config.toml
num_hidden_layers = 9
hidden_size = 256
num_attention_heads = 4
num_key_value_heads = 4
head_dim = 64
intermediate_size = 1344
vocab_size = 6559
hidden_act = "swiglu"
norm = "rmsnorm"
norm_place = "pre"
norm_eps = 1e-05
positions = "rope"
rope_theta = 6000.0
rope_fraction = 1.0
qk_norm = false
attn_scale = 0.125
bias = "none"
tie_word_embeddings = false
parallel_block = false
extras = ["capped logits"]
init = "uniform"
init_std_qkv = 0.0448
init_std_o = 0.0
init_std_up = 0.0448
init_std_down = 0.0
optimizer = "adamw"
learning_rate = 0.00213
beta1 = 0.95
beta2 = 0.95
weight_decay = 0.15
lr_head = 0.0102
max_grad_norm = 1.0
warmup_steps = 510
schedule = "wsd"
decay_fraction = 0.893
decay_shape = "sqrt"
final_lr_fraction = 0.1
batch_tokens = 65536
max_seq_len = 256
doc_mask = false
train_tokens = 374600000
max_steps = 5716
dataset = "wikipedia_en"
Each number is 500 + 40 x the weight over its row's rms, rounded and kept within 0 to 999. Layers, rows and columns count from 0. Numbers have three digits each. The size before them is the row's rms in percent of the matrix's.

# layer 2 MLP gate, 1344x256, rms 0.073, rows 1035-1343, columns 0-31
099:494479463511461469503582459485501519476509526550491404453479505526477458441573453451520507465513
100:453492587483543449454477430488503449485478506481479431490542500466446471531546407472471497501499
100:507560446463551582580541542503500499495484466579591496539532523514587510532504512495476546435427
102:505465431505534494508490477506556443428472495508454516464514522502478487468454455548438518445444
099:446541529546523521500527508423494503517480513485494503536458514477458484485574478563481458486535
097:551490442520432500487549504495549477524484558527510510483507445485450562525528511468465582504540
098:423446533497456495517491489504466539492467415547557517522501527501525559499480495549491519520495
097:478500500512506527522496518475483461497508573448497495539459480562508492514569492564460463434482
105:448492506443507540561571515558510465452446508458476475481490574514495493503493477478461486516478
099:542507470488524501451573522530465487542482507495554499428487570465417501446460467475456499517501
097:516494541504508506479470539492443520486443520578473532557502495482528539510456524457477480447507
098:559499476477520476474419426486466447507539507504572530441550476577487456534509500502499550399463
102:477480468518479467510569492456559545578512436574545528517504463543462532568509536471509550465452
104:454454478448483443507452508566445472450510536570550500534404538486479526537502418455468479504496
098:501510486456459444526559531537559489463502532494519461476504475564488533524438548545532516506480
104:448472467532545533493477503517542553560493522530516515487553539527459479435445496504533519481481
097:487531477446468554524561447509487473496546425533484518517470513524510506512464475537566559509460
095:573521562474529546479524524426536515499521539530466501509549496510489446492458523500558521438516
091:474488531551452522438533502532562478458546504544530549537496604565537482461508496544579422472431
097:456552514520505497494447523532508541526489473455527508518536544475469499432524500499418463452498
097:499477427474514528483548505521550543561439515555551457458446526509499485560568483441533525506510
099:536511524490497539497486490523519480513472524442451524474496566545461538540500529486423526487508
099:464593387473542562490480514489525497484520503490465476450505502527515547425579472525516486465506
096:466513531496495499588536469526501509502449524537467490560514564515452534547446506564465529491499
097:461497434561514449559514494459474558493481554498505436520531503539490496497502465552489503512545
095:456508503512552495481508505477497475562584464569586454565454436491534489494541482533448527510479
100:485482491487536454520540547518518494508398584492557515483547533532515452512524466536492529508492
096:486478482499452520548531486490537422519463548532449446536448491521449524509578511540544463503507
111:460478532505536541464518515553484540491516549511465498515486467529569539448550497506552517490552
101:551514550469483563496468426532563459501503469530562484434538526507546480498527485473559514500494
103:472424470469569477522560512512498465534453566505508502456488559533514422495517544500477511506472
106:366466434520492502553516504459523480490582522480525556486476484502494492492468527440517554526468
096:551542538541568522499523496494549509525454483489524384528453563519435499542503496598505454492473
097:511492506468446535527494486503462497547452525563480476493553493470570475537536490519503447506564
098:446549425436503562488591449401534520522486547487537478404567565447574549427551442484503534475490
102:492461523498486498485556459514519530528468494482435483534525559531495507522540494485485430410485
101:515492462495524426436517433429418506467505489509485471509474513430421533615491474545484479551467
099:480526537510451472527585456425468415509466548498466498502475578555512502477442529509461488552489
097:505522489599440522368483515456499480621489474527542501587548530473540440512458560459491534434456
096:518512502433543542481503535440470474430489494555539481549479470553548533534510413512452588526440
097:476511343421455484519460508494501500513587475525561469511437421479548511502555477560529476448482
096:564491472517557469483503478494522573507501479471465557533556538519516545492469520469512518404495
104:534564492520524525455464528453480509505574468546471479471532499413456602455532535499470432482475
106:475498431463461519517497431515464494541480498479493487560507555467480476455528482492547418494455
099:518528478477482531460509556520529519589440498531520462506515483517484514591428545572468476480548
106:492537518475439529449473530541498518526547512520521435446485539546492450480487422485569487499482
102:467460529413535483478511512595493527480450569471521522487460471474527467546541548496494578557485
096:499470480491567470450551516515491458464494501460465554541467485536532492485467457480557511546553
099:481450507517536492422517404507433549487563497474500497498442437542481438556544460553547473500522
107:463420525393433483492538418467493452467483495538479545529498436517546492582448485510549506508526
097:456572513521477518538529586467550519543566542564550526494496576440522536593545552485493575497518
097:463540465457449454523492486522500520603408517512504483524457524559425506500445537551497482578522
103:563540500507427575534558458484485488539549446464508590492536486512474396453483514558470510526451
115:497507453502418540516481461486521496585475475535501446482471491452552520525463507568491501469458
095:504495503500538520431502531551448567437544473509493482524453465504524533463432505507482503441491
091:544501515443413487471569497541448499460486490510524550474539530512514496570453570543524480496496
105:541552495463559480529506485477472457559494471592470504518511585511527444529511443486530455526459
099:464540514515433519454468442467468497587467519541556548501533504476501501514565502508582509467542
101:466447578424503497521453464429548530530423539476450446490508492520447533517467530501517528486543
100:521502500507483463415482455475443586483487501559530504487491491463437482533416482459528528527485
100:462514520494438507545470511510562540513487459520487606518500482483523496501475522477479534472512
102:482511513560526524467502521477552484561489542546482495500546453544456431432563446470479516475514
099:533510428477595524451512493504603453502501560498499427490532445478460485517452525537487593493442
096:512460472450505558539521480535511519474470484470503439466423524507419575528536493514486497387557
104:522527477540521506450525438478504482567519435516456457442506448558553436422487488555477529516477
107:474507519530445549508573499512535533463544466498467491504504516474496471560554415509519557421468
102:551457486457565486550469485562484516418429520552480528463515527504503489516520445489560483462468
100:511516505545504520518517524509537464532423456502545473557425460530478497568517501509540536522439
098:388499480373506459505527504494449519511479486524484500531443510508434520516592512561540425529428
105:516474518439498484519525531503512470412521544546487495390544469460527568457370544510547554517495
098:519566429488451469505574494500491454565496478527505489515425466469477489547539477500586551514524
102:489507545456497545502536515489489489514537528508507529529489530528542532447519501494518520490458
096:553534485474519537428524474481538550506549440539475459475504494557502484467423500538546477571527
091:549501436515490549504584507498531489540487470535542538414517509497510492445473487520492576473490
101:456569414474517528555524521429430439498447572456468541567533512588425525550531444490551452530479
099:467538480499487514462527498451473490551519441443423491583475514509458558522506481511564511483485
097:540531472500467428429502494458432466472581462602474478512454490519487535537463508475522498517534
101:464501505514476484531482475546518505500529482516544515450557481511484525515476548539517439541453
113:566501561524522456520516496453495449461514385494513507523480563521467467494465537524523500439525
096:551495465440587544532537560494516507479465531536516462534493490495515499471533470454475480522483
106:568551432484506543476515521439493492431543536536483544485559520552510502477466450444496579455541
097:457487490507502441518564552488595389528546502459450529497514435543456492427515489530441493508423
096:513488425451484560428529549462524437463474533525532484526367431448522545551460459517472489575426
089:453483539519453517448466547514547522522485582529470435548492548452474519429574566542506468480472
103:490496501534532536498555489555425452587493484516480495485498510542503457509445443540479443466451
091:516547503525501533471460470585400468530540479478557495527534465470454493488468525511556534505549
098:548470504518546511402507533512470559570512458570508481471462476460501472506465494529404477506521
096:541511526532487535459503484519489454463479423488423558463586506477522529435486538545468509496493
103:541535549532500488469514515476503546540532470499459573462485486492474449498506513537538527508523
095:538503559438524514495477454529527501456473478503469538520482491473439510421502509576521456522480
094:466522512547494517454475446554501538485458567506582549404525475497476412487490482530464525495530
100:518493418475535542488514512456511461470541485463463517551533489515495446420559421464477600465473
101:495477492474469480515511415445525448474498640553578491532525475474480473546500512531510505503493
108:500520473532467522456584533515403498465486417506459464508487570611506532498456410490490470449521
096:539481527468445582533570476480497522552482489512456526429488447473507505553471474481467519456485
099:533575540503570577517524462524543477531473478448484483475537536548525455386409489444464482440404
104:491507531487552572513527522538512524550471517557490481481529545456517516519542508549431489464474
100:551566556532523476461561495437554482428468479512573502462543584538439483498388532494523449505500
104:488555551441487477448569520491453503501500483504518510423540539544526491505481501389531500497533
096:482551563426496491490457483547491476500540545497485521508525491524527543545453531505466469539480
106:501433554402486503520501526497485533473481510505495464445510449428526519478463517508495465529470
094:561543483466508515490497517469512482505523468466534524477440491536554526432506501475495490468497
100:547442436417460426483597466426467514423477448540492485441519479510480510509489493525556451502493
097:573498489523519541540537518467481550473472453486555568522456445519442573498581485450495486438525
097:502500451506439496442517481546500498513494498469471417518525506496454459463492489479454474515504
099:575510540486515497426481494484459500548492509496480502476487466496457495509519495430497475506431
103:506537499407505474569468526530473523511493477547528567441450465548528546462500520543505485486454
100:575528435556481488490552478531554509456595442470505468513532419452487496473493507496526593434511
100:415478494447532513508565478510482571541488538517529536572495564522522519478534399537511547524454
105:523518479448535543470513540481460505538461487479566495509530469541522480560504519574500496420534
093:475527509486507531438466512503575427462476480485531487576514544505494497506498522518557546491481
097:475524477616487477442525584508486472474488458445479504529446536488532494479452527480503446526495
101:554481521410548493466481593538475593439523497536521519505532588510534454510504441498550474506489
101:531520555504507535498596495481599520494622490550482510465528524530546520494508484502543554443503
106:546444520533550559447508448536469471564541500521440533519499466518454447514490478526479498507510
096:544464437525500508515563517438475501528390471543556552470527500482464452527471524564493430499509
101:428477482498447467524549511518542474587562501516509512566470507539500515456478529522514571513537
094:518481501494455542460482413510438596566477509551520471498487495559503526507534530498518493451526
101:447497565415497542507468465509514457486501603525572436429523481514442442499535537552520561524500
105:531425484469491447528518484506487554526496550488537444459435586454477520477479521519531568427548
106:496482489548478510456490475547518544517546541498517411500561512519516455563568520604538516468516
099:632524532530487505459495497538476462513532423461556522433551479431457476498468497455469484453531
093:491530479562472459525470444521541498511504517457491521587415444460517527561469451561521493490489
100:502545478576472529470519455456473441502574478491431542523517548441499495444534549517426520518486
093:526598483528510529409478489496516481518539455464501507560526530477488522459547467493447414509476
096:584524498502530487472464494479552465430512480560570494432434447530499485491470480424482486551468
101:404530403547461533463571488526458529522572485567503463531537516530473526483506462466563441447497
101:486541470464514514493552524469557430492486464507523512541540565449460568488522464492543514412490
101:458515499497493471515471459544516555411452476520514559519497409474548556476471486529592504516508
098:484522547532534496548552504513544512472449469501583530563535524534425459472526486480479547520474
096:485494529439486421520566439453483463470530484548501548522521450462532529591462500516557471533459
106:502508553526462483528587541481473533519421429515535463490492524526507459499529485489538536475507
094:457547531464478537534501506486533466598555473505576460515507525477462483450580535506443532423523
095:436516501535508495532620417512495538511517489500477472494549477530481474511471456551518463420434
104:530506441479560547486543502529406491512515491492473532481523452603441467488457408487610485501504
101:489444495469500455478500530426484533463541455503485495561589510586531534450481453473471486516486
100:496531523449504471474503484424541494527468479536484477545489546535532526509504562474521477566442
101:486540576568443596526455482505441479479517555513417562446527470522488539529456459587548449498560
093:446467577475499505593512447517585604517504551518536519461425525420470527500545543518502490479517
098:557523491506506485468531533540470466540477482532499482436458510536432531540527501487504522492458
093:530521454433430462473494453470475456487507486527544502515559459549569465510557505473460546528460
101:516481394497502508537449550484456428540504536464539487566466557500461457491486513498523497514459
098:503573532508545478491507516443499494515518564452399503497496513519435510420476498462504550513553
090:583521507500536486460500409566537509532504482578539488483509518507466463546567482486454525419475
098:496536513618495533498480530512554480492464521475500493551542485529530519469497446477448513524455
102:463490569460568518527504492554427527461424545525471574495504521472423504512493530512470512483533
102:476460473454529477538554459536577496423459510525526543495472518559508583557492513495536497438564
103:520567480435453501486469552463529447523517485499504497512478523490534528462486530456541475566538
094:438474528523499508500511480544534530512562439528509475528533515495539502526472491488523511493498
109:514478479533538483529525493516517553514464558519530489401452564511491519514489495512556511465541
104:516517480501492480510523476481499525580513486529473560554472523509454471466501453469453453470532
126:513504449461485486534498452494568492547440550522501461454409502476458480488487493496511519513445
101:478527481480517460514488410483459535458447537511525467430485492487479505521513534489543461527460
108:563478463554571548484555546521492483429541502523530514520477501550476462529499470451442499475481
106:414576568465480483516478465482530486484505560508580524504533429535541513576544474589492570521526
098:573471440490557525500569474535519529494524420470573544547486564543461529452552488506512582518546
103:529483458539458514509462473538524488561526514473477470483519531422515480506510518569438537547442
101:494466527512492492520543552512437586475505550475501488505472463500550560479516570441498514548559
103:540469448474458431489526538555541508496509501573500504497506526509551426490514528545553458502460
099:508486489534492549505504506540547466485489546547471428451452502562505478532550484477532511482538
103:549504533437577492481462459612469485475437501517485490528448529565510474518515432451544502496628
099:533470467507513527513451502483418542488503500474511488472488556501512517538529489526514437545536
105:486487552466529490521538528547473527484517496487438474512523573594508475500522446445551508522460
112:564440467550415522473530459507507606515527512523501514519457478511517522525546505518460537475552
098:463499551561425537511549498511519427570478521513502502474507540507545425487463463510522479491453
094:463541499515503520507525463480469499458530457488442562474514462540511530477481513497547459497539
099:514506514582420507455485479487505518573515390520546444541536492504525487497494455532469486486469
097:527544415529415488387494563494489441475530506512472527561531528494509453431515442510434481555520
099:522439506544518544469507567424528463413475497576464498490486546520519561538512525542481442461547
102:508453409544483518482567555482522513510523524494512467513504490543522496511518542596469506449532
105:513532430431437526482545489498514514449501424514481547503396486574486426538505490456493481512536
100:578503513516477508446494447434505505504561543583476515509488458503465496473513520503488422494486
097:480565546497517498504427554554602542517530545550510576507497528522507477499512472463479487558521
101:558482450420546532463480512492499403464498525537493518529436549541557546540508513439585457454505
095:563545492530472477500562549535437461501496492566562515485510498503442478459486542582572482422533
100:562517550470495532491448530461432453492503535525447507567577473482476536401547528469488442459522
096:428486444468452497549514477440480455551471456484469462506532501441529566436472439511425435471525
094:472498494472467520484586437506512522434466540490437520536416521518510538519404546419476521471541
100:485477503529408514533488533421503448522411519520453583526480477544499491557503549512537495519491
101:416468489466522494461485452567491498497549485473536455492429508507491518444543504519539482491548
100:471505473513513501427459538476506533520475504585493496513486499475454533528404541579542460489453
100:549462481442506538482477510529524518524538512462477521489456460452499546475480541478502481530494
101:500501467471589518473456461502501527552453513496544531484424509454484579465475475467500497473486
103:503501538455491533514470473504579437525423525461544532437576552592555434520520573505505471498536
098:530507518502466453481583445428558515465526503432498493493467476573559417474415508503556478495489
107:524550440506589535472438528492435511501509505480554502538517475512467527447564434537492573477444
100:492494473538537532518525451509577509503475512497535506582488607549499527531513518500518549470570
093:540458471511454521521461520439506607465401436469510539480470511462452571500519558567464522489493
099:589463557482431493541537462509512526500565558486499479426515530552447415521457381492495495548519
098:464505457568467530468413500579531486541516490501521521469484510540492502545455492542533496463493
099:501496554523482446510538576467563611438505524466402467461489516540510463537535502481517489562425
097:490498468459483520462537528536545566530563534525491509513516544498504593457498563536515508457447
101:511501467533547473450439526422532511583446541469523593531534498574409576492499469468518547454461
099:453494529527465517487535477457507511567502522548462454516563500457524525518467496588555535520492
096:442485560493543599524523472484510521564538517467524447476439477577571511537485490564526461511596
097:548496464521438491414514453457453476533602525485501479548524510496479525539489506445460524474493
100:466460483535519511453550512523481444556535505466482468499558511492465476455527518493470517512540
104:427482500452476511483523549433508517568524532518533522577425531546552471603521444550463462515475
099:506440485541494606464525485525488499584495549513576388595461508521535491434533490530494507537420
098:453468418478505433537576523508487481475476442472477493520451544608554493464482464468501452562477
107:516482489569453507546453493537461552535524489523480496375500527469469509416564533513441555505558
089:487515433471531544537538526539438464518457546503487527525432525486457509495417480506490478592490
116:477584436503452478498484446506558530571478547471541423481511464542487573457483499503469528504531
097:507583451511437465445561444462482510476547453588535527429474498535489499434476551474421462508504
099:521559507553515523425484540513525453569496444487520547485444571464507461502460533468408502517510
094:478456524495561563465544475413540475491555459497424517567511504477479501544548420468508487501549
093:468465478449525460489502513458514459517451426544527506477492529480525429493519430574501521512507
096:467501490458543443512533541459467485430534566489463504558511506519463484526489504513493534505523
104:510510478539479560472438485473500481477447541478441521478506526516435511448457508471476548446537
103:534497495436570531463505476511456472531546449582506525471545499505434504484498448479457572450422
100:451534480533468502468468537471486503499483485484506522467498513444548490519430531572487476457511
097:502488491503507453514500457489540440508481485441499487523479563491490530492484507518482525428488
098:510491506539543511473477491474463527471535459518486497492513536513487478515548483501425453469530
103:502528526404470504494562546433499428490474576588511529488465550584505468476485450534548510489470
097:471515513531436511501605499456491489468519436544460511486513503444485501507603444525500515484510
098:476502469493489509484532456539538494571396498518500518494427378489489506533523559580452546503511
103:543468500472522471488534548542499514516522577533528431532469521557486458468496505455521560524553
101:527468539450517515456545539511495502477427528506504572466551495565525540489472514464504577473604
095:421467495491462474456524455498479470492517568536473559446455512485451498556496537453489499503495
098:577616522579474471424583485506506418560471537564564434502549542442483502484515540481423526519505
099:524501431486521508440515528571502500476475506553445441503523532452473469471483551494565475383483
101:492483493467478523482577443528489552405496461586480519453504557505528459569505530554515444533561
098:477473484492464421517537501461520539547458449495594510470512531496567493524536517546538491530439
093:517463534479488458482538470439479522496556550535490527443532565516531513450501541507476513484438
101:515497507491513507495365431543449474478471490599502461540498457452528482482513486450540519469486
092:559497505472458495421552458520511493483512528494503487506516496412471483450575515457492503510501
101:576432525414433486458553475476489473584503469515476528473508498484495488489491461571467551529532
102:460511549493473544495518517467455516490484502522443478544505542522447519487515486436504533493485
092:451559471524460553526530452505564495426431531517482415519487568489510464521518546463480430486449
106:515496377439529439550513531540506544517499574515458542517494491529535536507486493508496566417513
095:504427444577474492531481548529523495439601468490496541535488540570530501447500456486457495459467
106:521459456435452524538474496503542553569512438519522523520483511551600436487474477473502512507487
104:439398507521436500559516454506519576477471456503452456517458496464455533554512559551523494518487
098:489510402532461560497508518537496528455516513526477515517545519521512482576518422473477492510478
101:581431468554510519468463473504517442510515533508566537534515549496483530496572528521456523496498
111:472455478528579535503480498502528570518489565511500463430471509493494571461459477578502481520517
099:459492457541571562519482486507513559499520475593509510506506526488413510534574413479581556516525
095:508492497514501522456537479472555595512559481534531485510512518525465433482538535537532424498539
096:569490484480518508480507536514436476555499484539504461450508514441375541452438507492493470432545
105:494435505565472506465476460444509491504503455525558488607580457460552496514499502522493454476445
101:432495531444560554483503552575409453514460502502483476475532551519511564506554507554442556434505
094:530524488493484477448542435451470510505519485514431552530535496391493534478451491462508495472521
095:536449512461470569478522567548463509481505433530542468400490461502461508506486485444485426497563
100:353526436452464462461526570473459534521497484531495485480491539533484507504489522573488512540518
094:516492540479467553467506471474467560546540492530490476482586506425463498445496471498534509481542
097:503507522478507529466515453493510465546496549531457533505487438442476481540429448476452493493481
102:462493519459401415458599442490589519507518514520453457480610449490509476487475450472468541461469
102:457558542454508536409481420494456523498438461514544505427477486470481439480541483518489475502495
109:495509428400550497502517524537554406474484543491600542462486482522551529451479489536534550549459
100:506520417480534442580484501463428596464510476494419519472473442515443488583499485494487476490581
103:449507442537467526533525415526503473564486517528505516530544584510515485512440479554478421490531
100:530478571514525463536481474525467579542533490528552553460546495474490554538476429552451498496485
095:518536520521521533510515509506454466506482444483521505534595518519528455513484584465549481487468
099:581552458494499494531576519406507427504479488525432529513581529481434538487452425555467490434503
100:516519472470505506482549533456487582431605528563501574479523490552539593548481503479485514568513
097:545516531478507484519456591420509433498571522531591451447571482541438479508532479506567511473459
101:470528424514476485479493591519524488442479541461482522496444502537530464510554454517506463552499
111:525513522479471489492477492450549501519447531516544467459512536457509504469377581515507505457554
092:498579458548456580481511480464490472450563498434430529486520536511491515484438449519508441506510
099:510532593482437514504554477516471494568577522517444566477449507500506492585531482544554520429529
116:535490447527472484493547528501544532509450567563497582533484480553539448529498492543470452473581
101:478511504462472544562436407470505493451556470464498406486512545528491549506506463568505526412492
099:446511509531519534534475569491553489517505606513463519505461544517436539507425511444484500511565
095:515487493533516463521446440472404507516535479513437481407500489411536540469530475497530448450543
097:461528473481474553489484593520457528520565518559511527548520484586448509560502471482532491454495
092:469526532502523489505466443448408488454474452498507548406499452394448526489527544487488480479479
099:443471522456549455540506542599456500426510555479460538502501569495489513462464474555528502509557
099:575509511505553482541502543500503481531518492427500527519486464405447515441493455516459579546503
095:453486502438517474507560520549541481439607501524469511515555472524471487534444422429505481498526
103:544480524484521507461498451498454473522515538508435480454498490526507571473551520468479456511473
085:587516484431488497522494466530548556529462544534478467408539552564504487478507456544526469464462
099:525422471512512511447531482523417493483466510540500539461465410439430498514513478471449489487549
096:512513470503576442515525492546397484490547455478508523544484478434491523482515473431560453455510
104:486537424501572527479500471427514470436428498502504430486491482486464522535500488565548473475445
100:426487433509550545530550549490495484501509493456505528499422535478444518522491496517481495479506
103:486482499475516447515512412487555554466526456531436545559461536587508540556485570521489495557546
097:549463463577461438498496484505488490498452528469441583508490472568488593502426529436508506515486
109:534433505378557427569493540509442525514473506483595449527419452510357509479476490519490528504495
101:455501493536459475557505455470477503499506437518569479549498462520556480538455450576575512546505
104:507531488455480564597490522467452502501518495528502517510506540501419515439472425540530490565503
094:487414512573416548553404471521532410482473473499442477541485469502507473460537530529489439496486
107:423504437513396538565495501487602503546439538499504516549458561579530454513530511533472426480545
103:502521444522520520477499454542519460537492519503474509481549509458452515430552407432502545454579
098:498557404510518460515491592524498573488465506502515456487466492483430528528473481453520533503471
093:494482520457488537509459538521411470500539547486530423547570499406460496485505472522445510457427
096:541472471524550571494496471531482377502595501565618479558489489523502475527544510463543533514499
099:498490509489499528457529494468525548499552520538532498547479464559525466535508499565487495455479
095:494457402495486525495638480527551474530497457564491433470548512540483506518542542468484481551436
096:496438515424491454473462477526484517496440563538524461509566479463470530570587422510450542473537
097:481539477467482442561464393482535511507471481540448512512438468554536487531454550527497544490451
098:547500501490521576510548472497485463537459511502423487512482480471504497393587495460507486540509
102:501567466571448491471561487509430465495506471517518499462501563475512489468444442505508512460575
100:474552481570478509474470487493505487508448512495587498527508539478510466516478512495501553437533
098:500460532508518518498525466471498463462494511508531567567533481501482513499501516571487444458500
102:522454458485474524473481492436533506487498436570515495507550475484526447431521471376515517544457
099:450456481506531452522551533502559447483553501497493452493511548484548557502508457462557515525563
099:511477459448469481525487476463485524498560455578451503533536557463507556555484557508438517501469
101:544550454507490456557540546549554491468519517504486471491556572530481441538468566517451544484571
099:494496540486455484537538560449503535476451533482515440492414509480508469462503494494508485480492
097:455507490574496440451494434477501514559497446522443428482570514525524459482515491611502477424476
102:496508520502519525447581472530499538514585502527514517481518464600507515539488475496488492472494
094:565515516439532461518499505551489482511483528508479503487526491489493429399502417513447443478475
096:504516490537521543474487519538491439563484596510483554448538458486413464548542428473445507551509
103:494456415520554560512500403518431441458585515556521473492580565520513496456599475486501514473568
102:422512455545505613448463543522440541471516534513481521417489518532500467519516487459474602516468
102:432484500470461560526539523465538440499463521507527517490506522556533523421497518500534484517495
099:514490484409525440569520525450438539484463536509414511500463460518510522456439502436554485473513
093:545463522510461554546466505468498455492539519527527500472511445513538472494548523497489573414480
099:532453497484533515513484510577539548481508437495521504468528500579477599532474489539543522458484